Weights of a small GPT-style language model, trained from scratch on English Wikipedia.
Architecture: rotary positions, no biases in attention or MLP, tied embeddings, normalized queries and keys, capped logits.
Each number is 128 + 32 x the weight over the matrix's rms, rounded and kept within 0 to 255. Layers, rows and columns count from 0.

# layer 6 MLP down, 192x768, rms 0.105, rows 95-148, columns 128-255
[[ 83 174 161 116 181 143 120 116 101 120 121  80  87 138 106  98 100  88 128  66  58 125  98  97 124 147 115 120  65 121  83 132 101 216  87 181 129 152 111 143 119  68 176  46 124 103  93  97 135  91 103 123  96 127 184 168 144 141 126 121  89 150 163 163 107  84  98 157  88 161  75  98 157 164 176 134 156 103  95 114 163 167 121 185 106 145 126  95 118 121  81 130 133 115  84 153 135 166 158 128 171  94 174 138 103 127 151 105  84  97 151 141 152  73 137 114 110 131 104 127  66  78 144  86  35 104 166 224]
 [134 147 151 135 126  54 103 193 133 168 136  86 120 145 201 128 178 116 157 140  84 101 115 106 103 126 188 151  86 127 138 161  94 115 115  92 137 121 116 112 154 197 180 114 108  66 108 118 207 148 140 156 101 126  74 162 142 107 142 129 178 107 148 130 138 180 127  95 151 116 101 133 163  98 190 116 108  92 163 138 172  66 170 132 103 112 181 110 152 121 157  96 150  87 109 127 147 186 136 104 112 121 102 185 105  96 136 137 137 155 183 147 195 118 154 122 111 188 166 171 120  99 145 204 117 148  77 119]
 [136 122 160 114 156 139 126 136 132 102 117 105 104 172 143 107 146 189 128 128  77 155 140 121 102 144 117 166 102  84 112  79 159 121 123 113 124 109  92  90 143  83 144  81 142 113 115 122 133 195  90 147 167 147 117  76 118  70 147 186 150 213 140 140 162 147 146 122 167 161 188 111 147 119  88 129 180 120 126 133 113  77 147 108 103 176 111 109 150 121 110 150 105 146  66 145 115 100 123 107 103 180 123 118 149 119 158 117 175 177 167  85  69 166  93 155 104 106 162 162 117 136 148 116  94  80 139  88]
 [157 129  96 127 137 171 128 115 170 143 167 142  86 140 110  71 145 122  57 164 178 129 166 123 164  94 120 117 158 139 157 122 133 128 143 188 155 144 102  94 127 139 118 143 160 165 179 122 151  87 159  83 160 158 141 116 133 112 153 136 141 164  83 115 212 135 158  50 129 146 206 162 154 140  81  97 114 108 144 107  97  72 148 177 134  67 132 155 120 110 174 168  84 144 111 143 100 110 115  76 165 138 113 102 181 136 113 105 176 132 121 113 169 186 105  95 109 165 115 151 153 167 167 120 176  99 140 144]
 [152 152 136 138 144 138 130 161 154 178 147 153 139 115 199 111 168 161 108 131 107  90 148 132  98 135 129 106 141 181 102 100 100 142  43 191 108 167 131 176  86 118  62 104  93 161 161 104 145 136  79 102 190 107 157  84 109 151  88 186 138  93 134 117  77 181 106 119 144  86 119 104 177 129 119 152 174 117 148 151 164 144 153 115 150 153  41 172 146 114  99 142 127 141 118  97 126 119 189 138 122  88 173  96 173 161  84 130 149 174  89 157 104 131 168 122 148 126  46 102 106 123  91 142 138 198 170 111]
 [117 136 135 102  63 130 121 107  83 143 167 111 133 125  87 123 198 162 106  95 137 111  81 118 155 105 143 131 163 130 122 184  68 157 159 155 153 113 101 161 137 133  79 152  76 121 164  98 103 148 135  85  36 109 137 115 114 107  93 169 127  79  76  78 111  89 115 146 144 161 164  73 114 131 164  80 156 159  82 151 153 180 152 152  82 122 161 182 176  79 172 187 133 166 159 110 112 154 127 125 121 128 178 131 102 154 132 130 120 158 150 150 106 143 149 171 155  97 117 139 145  97 111 101 137 135  67 160]
 [124 173 137 125 157 148  96 123 129 149 135 141 100 187 143  97  86 136 157 105 150 157 111 179 100 166 154  84 116 128 166 124  89 127  75 110  57 157 108 152 119 133 108 130 172 125  83 148 126 109 138 135  83 138 135 108 132  96 133 169 134 184 109 119 114 180 252 114 160 193 183 137 170 132  84  81 133 130 149 145 100 122 190 177 147 191 147  91 136 159 139 142  64  95 141 128 136 141 130  91 108 104 112 111  57 120 127 168  93 152 134 152 116 157 176  92 103 136 131 101 113 147 175 103 101 111 142 142]
 [ 90  94 154  74 129 143 186 113 110 141 121 142 147  80 117 134 126 137 116 170 144  94 105 133 106 118  81 130 105  89 141 188 134 196 165  92 120  97 167  73 106  48  90 118  91 214 107 144 134 122 155 113 128  98 120 101 129 135  61 129 162 135 156 153  73  81 194  57 149 143  88 144 144 154 179 119 160 152 139  89 204 123  91 108 113 138  91 123 150 128 111  76 156 148 172 127 128 128 111 116 126 110 114 176  77 135 193  89  88 111 137 158 105 151  86 185 137 117 108  83 186 151 147 147  79 158 124  99]
 [186 122 131 155 185 133 162  81 106  69 128  96 168 138 117  85 116 104 178 128  95 131 120 139 123 110 144  75 160 164 145 127 154 131 117 108 135 148 221 122 111 120 145 136 159  49  90 104 147 135 101 158 143 125 112 105 143 169 173 185 187 139 148 156 129 172 175 175  61 100 161 193 146 100 123  87  84 153  79  90 159  81  88 165 118 123 145 134  85 104 178  83  73 101 131 135 140 107  99 142 156 132 132 112 149  31 117 109 106 135 100 114 172 118  97 140 119 192  91 151 109 152 142  93 116 170  87 126]
 [138 145  85 110  83 148 146  85 125 144  99  95 126 140 111 138 137 122 176 100 158 130 121 115  94  51 139 146 135 188 153 105 193 152 152 153  82 105 104 113 149 130 167 125 105 138 118 114  94 174 133 134 155 140 107  94 112 107 106 133  92  72  80 100 123  79 161 119  69 106 122 157 116 146 153 111 126  84 100 120 156 115 121 139 119  55 184 127 163 136  98  60 172  68 119 119 199  94 168 111 152 108 152 179 135 123 126 130 114 127  81  56 174 133 102 100 134 164  86 104 142  82  86 148  84 146 112 147]
 [175 161 132  62 123 134 111  92 115 139 147 120 134 186 129 131 140 158  96 100  98 117 108 114  75 144 177  90 160 182 117 112 181 139 102 131 120 122 130 166 147 110 168 127  86 106 128 142 108 125 107 171 149  61 176 136  62  88  90 123 179  85 130 162  99 116  64 171 130  99  83 140 125 113 191 166  90  68 148 153 204 144 138 169 128 136 138 159 160 111 143 105 155 132  60 106 140 136 124 133 120 135 146 117 133 122 135 110 123 110  85 129 161  90 144 132 108 104 110 114 188 125 118 104 139  91 108 133]
 [ 39 106 193  95 155 145 146 149 104 139 129 131 124  99 155 173 110 117 116 159 149  52 141 164 161 195 100  67 123 129 114 117 129 148 200 104  99 158 120 232 103 217 123 137  93 109 133 130 215  94 114 180 133 124 117 121  60 154 132 151 138 167 175 151  93 115 121 156 117 134 111 103 173  88 106 120 127 135 136  85 157 123 125 161 160 198 105 163 162 149 145 126 142 156 174 137 143 136 120 166 166 116 123 156 179 123 112 126 116 132  85 146 139  65 168  34 105 175 138 132 109 152 181 156  81 112 149 151]
 [125 107 110 191 115 145 150 111 107 133 108 138 166  94 121 126  95 106 102  70  42 169 173 118  43 150 148 137 124 180 104 152 110  99 107  70 112 127 119 189  62  98 140  62  91  78 121 124 123 152 174 119 110 117  85 150 134 155 148 106 128 107 111 150 153 107 124 152 136 114 128 117 109 141 191 115 115 113 127  95 177 127 128 131 122 101 204 133 100 138 164  72 134  97 116 133 110  97 166 121 116 109 105 152 122 134 126  83 162 188 136  36 161 126 129 128 167 141 118 108 124 102 108 104 175  95 110  74]
 [144 124 162 167 149 155 134 162 182 124 107 150 102 166 118 136 126  91 134 142 146 136 152 170 149 115  82 113 124 127 110 130 110 151 109 127 174 157 107  95 140 109  91 101 164 143 175 192 197 126 109  80 125 176 131  93  91 146 118 118 141 145 102  44 125  85  47 109 117  92 134  71 113 126 128  54 156 107 151 153 166 149 137 161  77 122 157  54 106 173  77 132 134 101 145  97  98 126 109 183 108 152 123 130 109 168 111 149 151 109  94  97  68 208 156  64 103 151 149 130  94 131 120 105 106 135 137 202]
 [143  66  87 136 136 121 148 140  82 123 150 130 109 119 165 113  89 119 145 154  87 128  78 118 164  82 142 129 139 109 144 145 124 121 146 148 142 137 100 101 175 156  86 127 166  88  97 118 119 100 171  84 127 114 147 147 150 155 127 175 137 129 151  79 135 122 134  86 122 121 167 126 143  84 123 130 142 172 111 120 156  77 133 102 146 138 100 147 184 146 130 133 203 164 114 106  98 166 159  93 174 159 183 194 130 125 147 142 141  84 168 103 159 152 144 127 104  72 138 196  85 158 123 146 188 186 135  84]
 [121 145 151 163 162 152 151 102 141 156 108 149 108 136 125  91 153 136 135 178 123  91 116 120  99 100  83 192  80 143 105 199 140 149 147 132 118  98  92 136 168  91 235 142 130 166 102 194 194 134  56 189  82 164 120 210 158 107  57 162 184 159 147 161 129 107  92  46  72 132 125 114 105 156 162  97 161 129 178 142 152 102 166 141 137 102 144 138 118 132 141 174  93 146  98 149 172 183 142 107 127 156  98  67 112 144 148 134 142  98 112 156 127 128 174 104 100  98 185 128  99 218 120  76 189  78 165 111]
 [114 111 151 148 173 139 135 146 112 144 109 154 133 115 135  91 119 119 114 147  93 115 156 179 115 190 101 198 136  85 139 127 205 160 109 127 135 189 123  74 118  83 185 120 105 120 174 137 141 202 147 155 161 108 198 121 171  74 121 116 148 118 142 122 191 127 129 165 199 189 114  96 145 101 210 100 103 116 132 125 105 217  82 158 140 159 144  80 104  92 106 114 174  88 121 119 109 100 104 121 192 130 121 118 127 114 131 121  65 142 164 130 145  99 113 111 158 147 104 110 173  77 146 152  81 167 167 125]
 [141 127 129 164  98 123 136 127 110  92 165  83 107 122 100  92 105 137 195 116 132 128 105  67 104 117  77  82 145 131 124 164  81 149 140 113 141 130  45  92 102 147 177 101 145 119 125 122 128  83 131 160 172  78 141  62 127 119 127 165  70  60  85  71 145 136 144 113  62 124  81 100 102 166 149 148  96 179 137 181 105 186 126  65 169 142 156 137  98 103 134 147 170 142  98  76 127 140  99 154 124 122 150 137 118 114  78 158 109 137 108 121 116  52 142 141 153 112 115 113 111 158 104  80  92 130 153 166]
 [177 166 185 174  80 195 130 143 132 144 147 120 142 123 121 144 165 125 145 122  96 157 119 134 129 134 122 167 105 139 171 139 185  84 155 148 106 123 122 123 118 138 101 100 113  65  89 138 154 168 104 112 104 143 115 116 137 147 135 108 101  91  88 152 142 162 122 152 148  79 121 162 164 108 140 150 140 114 154  95 120 149 147 122 151  43 106 157  98 116 137  96 116 138 135  49 101 140 115 125 100 158 160 128 118 103 137 123  90 120  74 132 139 158 162 131 117  96  72 135 142 109 153 109 169 198 113 107]
 [138 107  91  93 118 145 136  89  99 187  93 190 131 138  83 136 125 162 147 126 122 186 186  99 103  74 136 179  66  75  97 144 123 201 113  74 126 138  74 108 114  93 153 126 146 166 136 154 170  92 110  92 106 121 130 100 118 150  30  99 156 134 146  69  75 118 155 110  84 101  72 155 147  97 214  96 104 197 137 141 171 116 170  98 144  92 100 144 120 105 123 136 138 120 101 129 124 104 128 155  95 126  65 110  87 137  83  90 177  97 151  83 130  98 228 147 108  85 121  60  96  44 130  62 215 135 110 125]
 [128 103 160 121  99 163 132 183 108 149 148 153 186 167  69 155 178 142 125 155 122 166 202 127 134 109 173  68 153 167 148 159 134 182 143 125 110 108 171 152 161  97  90 132  97 132 115 149 138 121 117 137 136 150 113 118 125 123 157 135 166 108 145 118 177 112 146 129  87 118  99  96 136 147 152 137 130 117 136  77 136 121 149 112 100 119 125 119 127 115  81 116 108 110 142 145 147 140 139 134  79 130 184 110 145 170 123  75 133 111 110 154 163 201  86 144 154 127 149 128  78 134 163 141 108 117  65 122]
 [132 113  52 151 131  90 123 139  99 137 148  69 149 106 112 129  88 130 106  96 132 122  55 109  80  90  79 169 157 129 142 114 118 182 133 101 140 128  67 143 167 140 106  91  99 176 112 156 125 113 109 169 157 145 142  74 148  97 104  73  44  91 149 104  60 131 188 112 214 147  84 213 116  89 156 164 163 123  65 114 153 112 164 175  85  41 171 146 103 154 114  85 187 102 146 121 155  99 146 144  82 141 191  90 160 133 122 163 171  80 166 147 127 127 111  91 124  79 132 125 143 128 163 104 186 121  81 107]
 [148  98 150 123 130 125 168 155 101 143 121 118  77 121 117 136  49 126 159 147  75 135 163 131 120 131 120 114 169  54 171 118 174  77 127  64 125  55 176 140 134  81 126 121 120 136 100 171 124 146 144 111  53 140 122  70 105 138 147 112 116 128 120 193 192 195 161 127  81  94 161 154 156 150 149 160 163 160 137 136 109 131  87 159 141 159 131 106 146 106 150 138 134 209 110  97  95 151 139 131 174 118 138  89 183  76 127 108 157 114 123 167  75  87 105 123  95 172  88 118  73  34 129 166 129 123 147  69]
 [ 81 101 161 113 154 128  96  96 147 128 108 166 129 123 154 160 134 113 138 117 176 107 176 169 103  87 142  76  82 171 137 138 151 120 107  81 132 144 128  92 190 140 177  56  55  98  57 100  50 132 144 108 160  81 102 101 166 126 122  96 166 137  75 149 115 150 145 120 129 139 160 175 187 140 149 123 100 139 121 154 126 120 144 118 126 140  96  66 111 145 142  66 101 107 126 161 101 125 126  82 156 118 157 132  84 111 110 100 157 155  90  99 169 175 164 115  89 145 126 118 152  83  93 151 162 121 164 127]
 [122 178 130 118  88 134 148 119 123 155  71  90 103 100 148 134 128 151 168 174 145 162 130 162 133 124 111 153 107 130 119 105 168 158 120 183 153 118 141 180  79  79 165 206  87 115 144 151 127  57 111 128 130 167 184 158  83 105 151 104 113 174 173 143 119 203 186 137 178 155 118 131 171 118 107 100 102  74 151 116 136 140 111 106 133 112 170 115 108  71 138 113  80 127  95 128 146 158 133 155 149 145  88 170 175 149  87  87 120 196 114 172 160 174  97 141 106 178  98  92 218 140 174 158 120 120 191 175]
 [162 112 103 165 173 117 144 131  69 142 135 116 101  78 121 123 166 108  94 133 171 162 153 107 139 134 101 118  93 130 110  79 119  99 104 143 173 114  84  47 121  86 108 112 141 172 153 117 100 118  99  96 149 118 203 121 105  83 103  70 119 120 132  42 117 119 140  88 151 126  92 161 118 176 143 160 135 166 114 183 118 133 146 102 126  84  95 133 116 108 124  95 138 128 152 138 156  85 150 117 123 153 164 146 116 141 118  83  74 109 131 111 153  86 127 164  88 101  92 128  80 105 117 164 152  62 165 126]
 [ 98 159 169 147 196 191  78 174 156 149 128 153 105 149 118 141 167 173 115 109 108 118 108 151 171 125 126  82 119  99 147 131 128 150  93 117 135 116 182 114  97 141 124 165 118  75 110 111 134 156 134 112 120 149 159 113 139 104 108 173 182  87 132 134 103 166 122 140 125 100 137 104 109  85 126 146 105  92 102  98  88  57 138 110 197 150 149 110 134 143 112 169  85 162  83 129 117 129 119 133 174 139 101 120 121 140 143  93 110 115 172 142 107 163  69 103 154 210 183 145 102 101 140 174  91 134 116  74]
 [128  65 137  99 134 156 180  59 124  95 152 113 114 115  87 164 160 104 129 143  55 161 186 143 126 119 156 153 121  87 143 128 185 171 131 125 124 147 154 122 113  76 129 169 148 109 112 104 149 116 147 107 167 123 122 147 131 119 165  97 139 115 121  91  77  41  95 129 115 128  68 110 126 148  76 120 142 129 158 121 213  45  76 110 152 115 126 117 112 141 173  82 102 122  94  96 133 104 149 106 138 129 134 170 155 111 151 129  74 103 139 107 113 125 106 159 110 154 103  84 172  72 174  84 157 166 168 197]
 [ 99 118 103  70 135  84  84 118  90 140 192 187 142 124 161 181 125 108 118 103 121 152 183 142 130 155 142 152 117 152 116 134 118 144 151 193 145  75 129  60  74 136 117 114 116 133 154 157 112 129 145  97 106 131 149 120 104 147 145 128  85 130 118  83 149 124 103  99  72  76  97 113 134  95 151 186 114 122 117 137 140 187 104 127  88  92 101 167 133 119 109 176 165 160 104 119 125 127 170 126 111 134 120 102 117 151 135 142 138 166 143 122 102  70 177 124 164 124 121 144  83 142 125  83 149 116  79 109]
 [117 119 148 211 143 146 104 132 162 125 109 106 105 100 129  98 129 137 176 146 101 147 162 183  82 174 143 161 137 109 102 130 206  80  95 124  89 114 118 143 155  92 163 176 152 136 122 119 134  70 112  86 114 155 140 151 162 177 165 162 151  89 133 133 113  45 152 115 126  99 137  60 153 160  26 110 113 152 143 156 147 224 184 138 169 141 118 107 115 135  89 172  66 146 115 138 142 117 158 160 158 129 130 132 140 124 126 106 122 107 157 184 125 103 157 113 116 162 124 124 110 202  97  92 150 161  84 175]
 [139 133 110 110  98 147 141  90 145 136 108 153 137 102 128 146 134 166 171 130 114 189  76 138 106 112 182 138  69 181 136 118 171 142 140 138 121  47 159 148  86 152 122 141 115 195 123  50 173 143 137  98 163 147 212 161 103 145 117 123 172 128 176 144  99 151  81 191 162  86 190  93 137  88 177 137 105 176 116 108 161 126 139  84 103 142 137 208 152 129  85 168  92 157 166  93 116 180 131 164 139 121  59 164 135  94 111 160 112  97 129 137 152 146 113 111  91 157 172 153 104 150 156 126 130 117 140 112]
 [ 95 108 215 153  75 182 181 135  93 124 135 130  73  77 132 177 133 158 127 163 134 158 156 135 168 142  67 139 129 113  64 164 182 114 190 119 167 146 131 127 182 108  97  95 172 113 110  88 115  99 171 147  65 159 117 121 125 126 125 104 141 150 153 186 126 183 137 181 117 164  96 108 155 143 183 172 158 145 147 108 122 133 105  93 171 125 142 191 162 157 159 156  71 124 135 101 177 147 112 149 115 148 148 100 117 122 115 109 107  94 113 128  99  91 104 151  99 130 163 143 105 120 173 141  92 144 177 143]
 [ 95 145  45  91 130 118 123  71  67  57 196 140 193 157 160 174 110 100 137 156 150 129 171  95  78 148 126 118 165 170 168  94 141  74 162 166 169 102  80  64  94 151  41  61 149 216 107 141 128 154 113 115 118 154  53 124 114 101 113  91  94  77 137 167  93 110 147 109 155 125 109 181 131 122  47 120 141  84 211 142 109 133  69 137 159 144  70 196 130 134 135 105  98 116  83 157 101 151 114 131 121 109 140 142  84 145 128 158 134 132  93 111  90 175 108 175 119  80 140 152 136 114  72 140 151 164 140 133]
 [118 138 190  64 158  85  99  53 100 112 102 125 131 130 143 122 213 133  90 133 147 141 139 151 130 138 128 131 151  95 104 124 129 146 172 121 140 178  97 139 127 107 116 156 147 170 111 143 110 117 144 105 147 192 150 115 164  57 169 196 106 113  85 150 125 121  53 109 133 213 125 106 147 134 123 130 123 139 158 161 124 174 148 159 177 136 147 112 109 147  62 124 126 144 174 145 149 134 105 126 167 144 111 156 183 219 132 144 164 135 121  83  65 184 141 113 126 162 148 146 152 154 109 138  98  97  94 155]
 [111 153 152 214 102 135 103 141 135 141  74 171 141 116 120  95  92 133 151 152 136  85  80  74 143 110 137  90 134  91 139 117 102  88 189 112 148 125 174 184 141 134 131 134 145 153 134  91 113 148 154  88 142 151 126 116 117 169 136 126 148 123 130 123 161 134 161 135 182 123 122 147 142 147 188 124 147 190 188 175 152 169 153 125 139 167 152 125 158  80 108  50  99 119 163 106 125 132 194  48 153  41 156 181 118  96 109 140 105 207  43 134 111  61 147 110 152 189  97 130 181 161 108 158 107 146 130 131]
 [118 138 149 129 149  93 161  88  98 172  77 120 156  81 131 124  96 124 191  78 169 139  77 143 133  93 149 125 106  67 171 155  85 139 151 128 149 119 202 131 138 135 119 127 104 103 109 126  88 153 121  73 115 150 155 115 150 111 117 128  77  96 130 130 112 114 130  71 142 105 138 133 106 135  83 112 128 148  80 105  97 105 110  64  74 138 125 107 131 167 140 183 138 106  99  84 136 113 130 137 111 140  75  96  91 154  79 133 194 123 116 196 139 149 144 131  75 176 145 126 100 101 156 151 154  90 141  65]
 [123  56 112 158 140 134 182 165 108 104 145 182 174 170 140 159 126 150 138 134 134 182 165 101 135 138 172 100 105 170 107  73 120  57 159 180 122  85  87  93 109  94 108 140 148 135 102  51 111  85 124 103 124  95 132 119 134 139  95  96 137 142 191 103  70  70  95 114 159 151 134 125 186 111 118  73 136 172 121 130 149 120 103  82 113 144  84  97 147 157 178 147  66 163  77 116 170 143 131 120 133 118 131 168 115  56 143 125 147 176 140 166  93 127 114 168 148 125 123 149  62 118 152  94 129 125 124 170]
 [129 100 158 169 161 134 139 174 128 103 168 150 150 149 113 132 134 115 186 167 110  72 125  69 132 130  87  76 117 120 136 183  93 127 114 116 172 211  82 149  81  29  81  68 139 152 115  80 156 185 117 136 106 138 159 185 102 107  98 172  98  70 190 149  93 143  96 141 124 168 132 142 156 182 215 136  62 113  78  85  58 196 120  89 121 119 166 111 146 110 133  80 161 165 126 116 113 138 100 132 119 160 170 143 135  93  60  68 142  87 114 151  89 153 143 180 163 120  56 168 115 137 122 114 126  56 146 113]
 [103 148 153 109 136  96 128  87 156 111 142 126  60 116 168 146 116 151 178 109 148 144 105 106 153 105 108 104 133 194 113  91 133 112 149 102 118 233 150 143  94 124  95 121 136 159 131 132 146 115 148 197 130 105 153 137  68 163 139  48  90 147 139 152 158 148 127 202  83 112  80  87 137 176 131 131 128 107  60  73 110 127 150 129 166 122  83 127  93 139 159 135 156 203  74 207  99 145 129 160 161 153 172 136 177 112 109 175 130  89 143  99 134 145 117  76  80 196 121  84 104 170 143 136 158 153 142 144]
 [133 128 163 156 155 121 131 140 143 174 139 127 164 188 127 175 145  99 102 148 171  88 119 146 149 118 197  65 123 151 124 131 128 138 137 135 110  81 109 107 128 136  83 150 151 121 122 177  76 138 107 144 105 126   0 141 161 115  93 113 125 159 142 135 116 107  77 126 153 103  76 149 176 160 100 121 126 189 139 121 174  89 155  99 169 110 112 150 140 148 146 148 114 157 118  96 157  88 128 162 144  98 174  80 147  85 174 119 112 200 162 124 156  75 168  81 136 163 159  98 149 143 121  84 151 138 142 165]
 [163 104 147 181 147 128 128 128 147 120 106 140 115  73 133 134 134 154  64 111 114 106  87  74 158 111 109 129 140 158 148 113 121 161 165  86  93  79 157 131 122  90 139 136 101 164 139  75 163 166 176  97 165 157 149 204 143  62 116 114  95 148  82 108 151 122 181 132  97 136 191 106 127 135 122  95 122 114 155 160 123  97  75 128 119 111 144 124 122 127  59 155  93 129 130  96 163 158 106 134 136 175 144 113 137 171 116  89  87 173  95 110 105 131 117  69 141 141 119 165 164 104 154 120 114 116 128 106]
 [114 106 158 153 110 153 143 112 130 202 150 126 138 129 113 139  93  73 160 144 152  82 124 158 169 162  88 161 133 167 135 114 201 187 143 165 173 136 147 124 161 122 149 105 114 185 179 162 146 138 155 154 134 117  93 130 110 146 112  81 103 157 122  58 173 135 112 111 145  66  82 129 118 154 179 149  83 147 138 141 173 141 132 163 196  87  95 180 137  94 123 153 143 143 111 177 121 136 149 128 121  84 157 110 131 119 174 147 111 117 104 103  84 124  66 119 184 117 183 167 143 135 184 148 144  89 135 113]
 [141  99 145  60 102 133  74 142 104 140 193 140 134  99 194 115 114  71 144 116 157 121 212 126 134 140 115 115 107  77 107  83  72 121 157 119 147  97 108 122 104 110 111  53 131 138 116 120 123 155 203  88 131 104  78 109 102 157 132 119 121 148  97 116 111 155 196 108 130  98 121 133 135 101 177 126 142 162 120 120 180 116 137 123  85 122 103  88 135 151  92 133 120  90 161 117 153 116 114 158 115 123  78  80 128 110 134 165 135 142 109  91 176 119 140 128 108 102 133 119  98 124 101 114  95 158 117 182]
 [148 114 140 114 112 130 155 136  79  86 118 127 133 160 110 140 135 141 170 159 154 103  61 134 145 141 117 137 135 143 208 131 116 141 173 141 125  82  92  97 164 121 134 166  91 109 172 126 106 139  93 116 137 228  68 100 174  74 196 171 217 155 137 150 110 124 163  79 106 154  80 123 176 143 179 146 129 100 126 120 163 142 130 134 166 186 173 173  73 135 107 139 163 170 177  76 136 130 132 137 100 182 154 118  99 157 154 138 104 114 123 171 124 140 134  93 174 144 127 150 101 156 151 189 136 120 127 134]
 [161 137 132 164 103 100 126 123 157 130 124 114 140 112 133 104  90 145 170 118 108 138 206 162 167 154 137 117  91  71 143 144 128 107 147 155 113  70 168 157 120  53 131 157 147 134 128 121 187 105  74  96 143 125 157 120  71 167  93 112 158 123 150 162 167 164 133 141 160 113 144  97 156 124 109 124 162 178 149 164  95 156 146 123 157 171 144 172 157 114  67 115  79 151 172 115  99 110 123 146 127  96 136  81 174 107 160 131  97 152 118 137 115  97 146 147 112 123 103 126 138  95 142 149 163 148 153 125]
 [146 122  98 109 102 138 146 133  70 134 119 169 153 129 108 152 111 128  63 121 160 138 162  71 154 134 130 107 148  76 118 165 130 135 137 133 166 125 101 139 152 118 137 162  80 179 135 195 134 151 119 118  97 110 222  96 172 120 142  97 183 131 130 158 196 117 168  75 129 119 152 153 167 163 154 113 179  61 116 138 148 152 157 147  90 112 155 125 104 156 115 238 135 110 130 168 154 131 113 107 133 202  72 142 210 127 134 157  87 169 120  49 130 189  59 181 125  97 102  72  97 162 150 146 116 129 133 161]
 [140 122 157 153 157  93 139 162 114 113 157 100 115 123 133 210  72 119 152  60 125 134 119 117 131 161 125 103 125 133 118 127 108 108  69 181 150 115 136 172 139 118 155 151 147 105 160 162 115 114 128 112 164  76 104  59 100 121 177  90  74 168  77  48 160 141 124 114  73 112  97 102 131  91 154 172 131 188  79 113 138 142 169  76 127 138  83  86 150 118 169  88 122 115 160 101 184 175 139 111  97 128 111 118 113 137 127  87 197 107 104 139 128 117 120 135 160  81 101 114 112  95 109  93  89 187 107 190]
 [ 64 108 157 136 131 151 166 170  95 122 119 124 152 177 128 217 131  70  81 162 117 166 149  87 131 167 105 155 104 154 161 133 106 150 140 101 176 140  79 160 137 167 173 121 136  96  86 232 146 114 159 174 107  83  95 115 125 139 190 129  95 117  92  92  62  54 175 170 116 127 109 127 172 133 127 162 139 151 113  96 181 110 108 123 169 127  57 170 121 115 149 137 187 105 151 126 125 107 126  90 141 148  90 173  79  88 161  79 112 134  91  73 138 188 115  51 148  84 152 125 136 173 110  76 114  78 139 121]
 [ 99  84  99 123 100 120 125 111 122  92 139 102 144 111 180 186 159 105 105 142 107 158 216 130 141 165 129 128  91 143 166  80  81 140 176 113 128 112 151   2 116 175 183  99 117 148  59 126 186 121 224  95 137 139 175 147 174 147 176 145 125 166 185 115 101  44   0 106 164 136 140 212 183 141 114 144 126 126 128 148 114 116 166 128 165 150  65 122  97 127  80 104 123 129 126 185 135 157 152 139 157 150 126  82 159 151 154 128 111 174 122 144 107  86 132 128 144 111 149 125 162  77 115 119 106 124 159 164]
 [133 158  60 138 123  88 153 127 112 135 157 146 134 119 120 104 142 162 132 111 146 134 121  85 122 103 139  77 121  77  97 118 108 153  62  75 104 128 130 131 134 124 157 100  97 163 117  80 108 125 111  52 163 108 112 145  92 116 152 106 108 139 137 120 119 169 125  87 112 107  95 146 122 128 114 153  94 133 166 142 115 112 147 144 153 102  72 110 107  66  87 161 140 114 131 104 113 108 145 129 100 146 114 170 145 166 174 171 175 128  99 100 119 138 154 114 118 125 122 129  75 154 132 102 139  96  75 113]
 [131 156 113 134 138 182 131 185 208 155 150 118 105 118  87 110 157 154 232 135 128  87  76 133 134 144 166 108 113 221 112  95 111  89  98 117 126 103 156 117 118 155  89 127 136 140 123 150  94 104 105 120  79 142 210 148 137 144 167 128 114 135 122 106 199 113 118 152 189 144 154 162 138  73 128 148  78 127 127  95  79 134 108  94 178 127 167 151 131  98 151  88 110 122  91 120  94 125  92 100 102 116 156  95  71 128  87 117  94  50 126 130 123 150 134  96 160  85 153 168 107 168 113 176 147 128 111 136]
 [133 162  76 100 117 151 144 154 120 144 107  94 125 174 172 109  66 130  89 105 121 175 128 102 143  90  96  93 140 120  78 114  57 163 135  63 112 155 177 176  77 158 138  79 172  66  98  57  97 122 141 160  94 158 101 187 101 133 128  82 143 173 129  76 138 130 155 129  96 151  64  87 138  86 129 148 193 199 177 112 178 116 144 137 141  90 146 141 124 150  91 128 119 104 147 125 132 154  81 174  59  88 139 110 118 115  86 186 122 161 163  63 134 146 103 140 104 105  77 140 108 132 174  70 108  68 116  82]
 [ 85 150 142 116 110 139 173 129 111 108  94  78 122 120 159 166 147 136 147 173 124 138 137 123  88 114 137  85 140 141  86  96 164 183 123  93 127  16  83 118 117 140 117 137  92 115  70 127 132  56 102 131 179 155  32  64 140 120 139 132 125 130 152  84  27  89 215  86 154 125 134  86  77 122 153 113 100 151  68 172 158  58 119  96 128  90 179 162 120 105 131 132 123 133 103 124 122 165 125 107 112  82 142 104 123 131 104 114 112 139  99 105 181 120 118  92 135 219 142 110 127 123 139  95 150 188 156 140]
 [147  45 103 158 112 127  99  79 168 127 175 141 126 144 131  99  84 127 132  65  75 119 151 163 101 128 174  58  67 142 121  94  85  81  87 120 150 140 139 159 183 143 110 112 127 136 114 122 147 130 110  89 136 102 115 159  99 165 122 108 171 111 137 123  70  93  96 101 121 172 172 140  99 126 123 119 105  89 129 130 181 110 147 145 135 132 109 101 146 167 130 145  50  89  97 133 156 151 112 133 176 160 149 124 162 152 119 100 174 149 102  80 122 193 153 143 154 122 104 133  77  48  83  93 165 164 133 110]]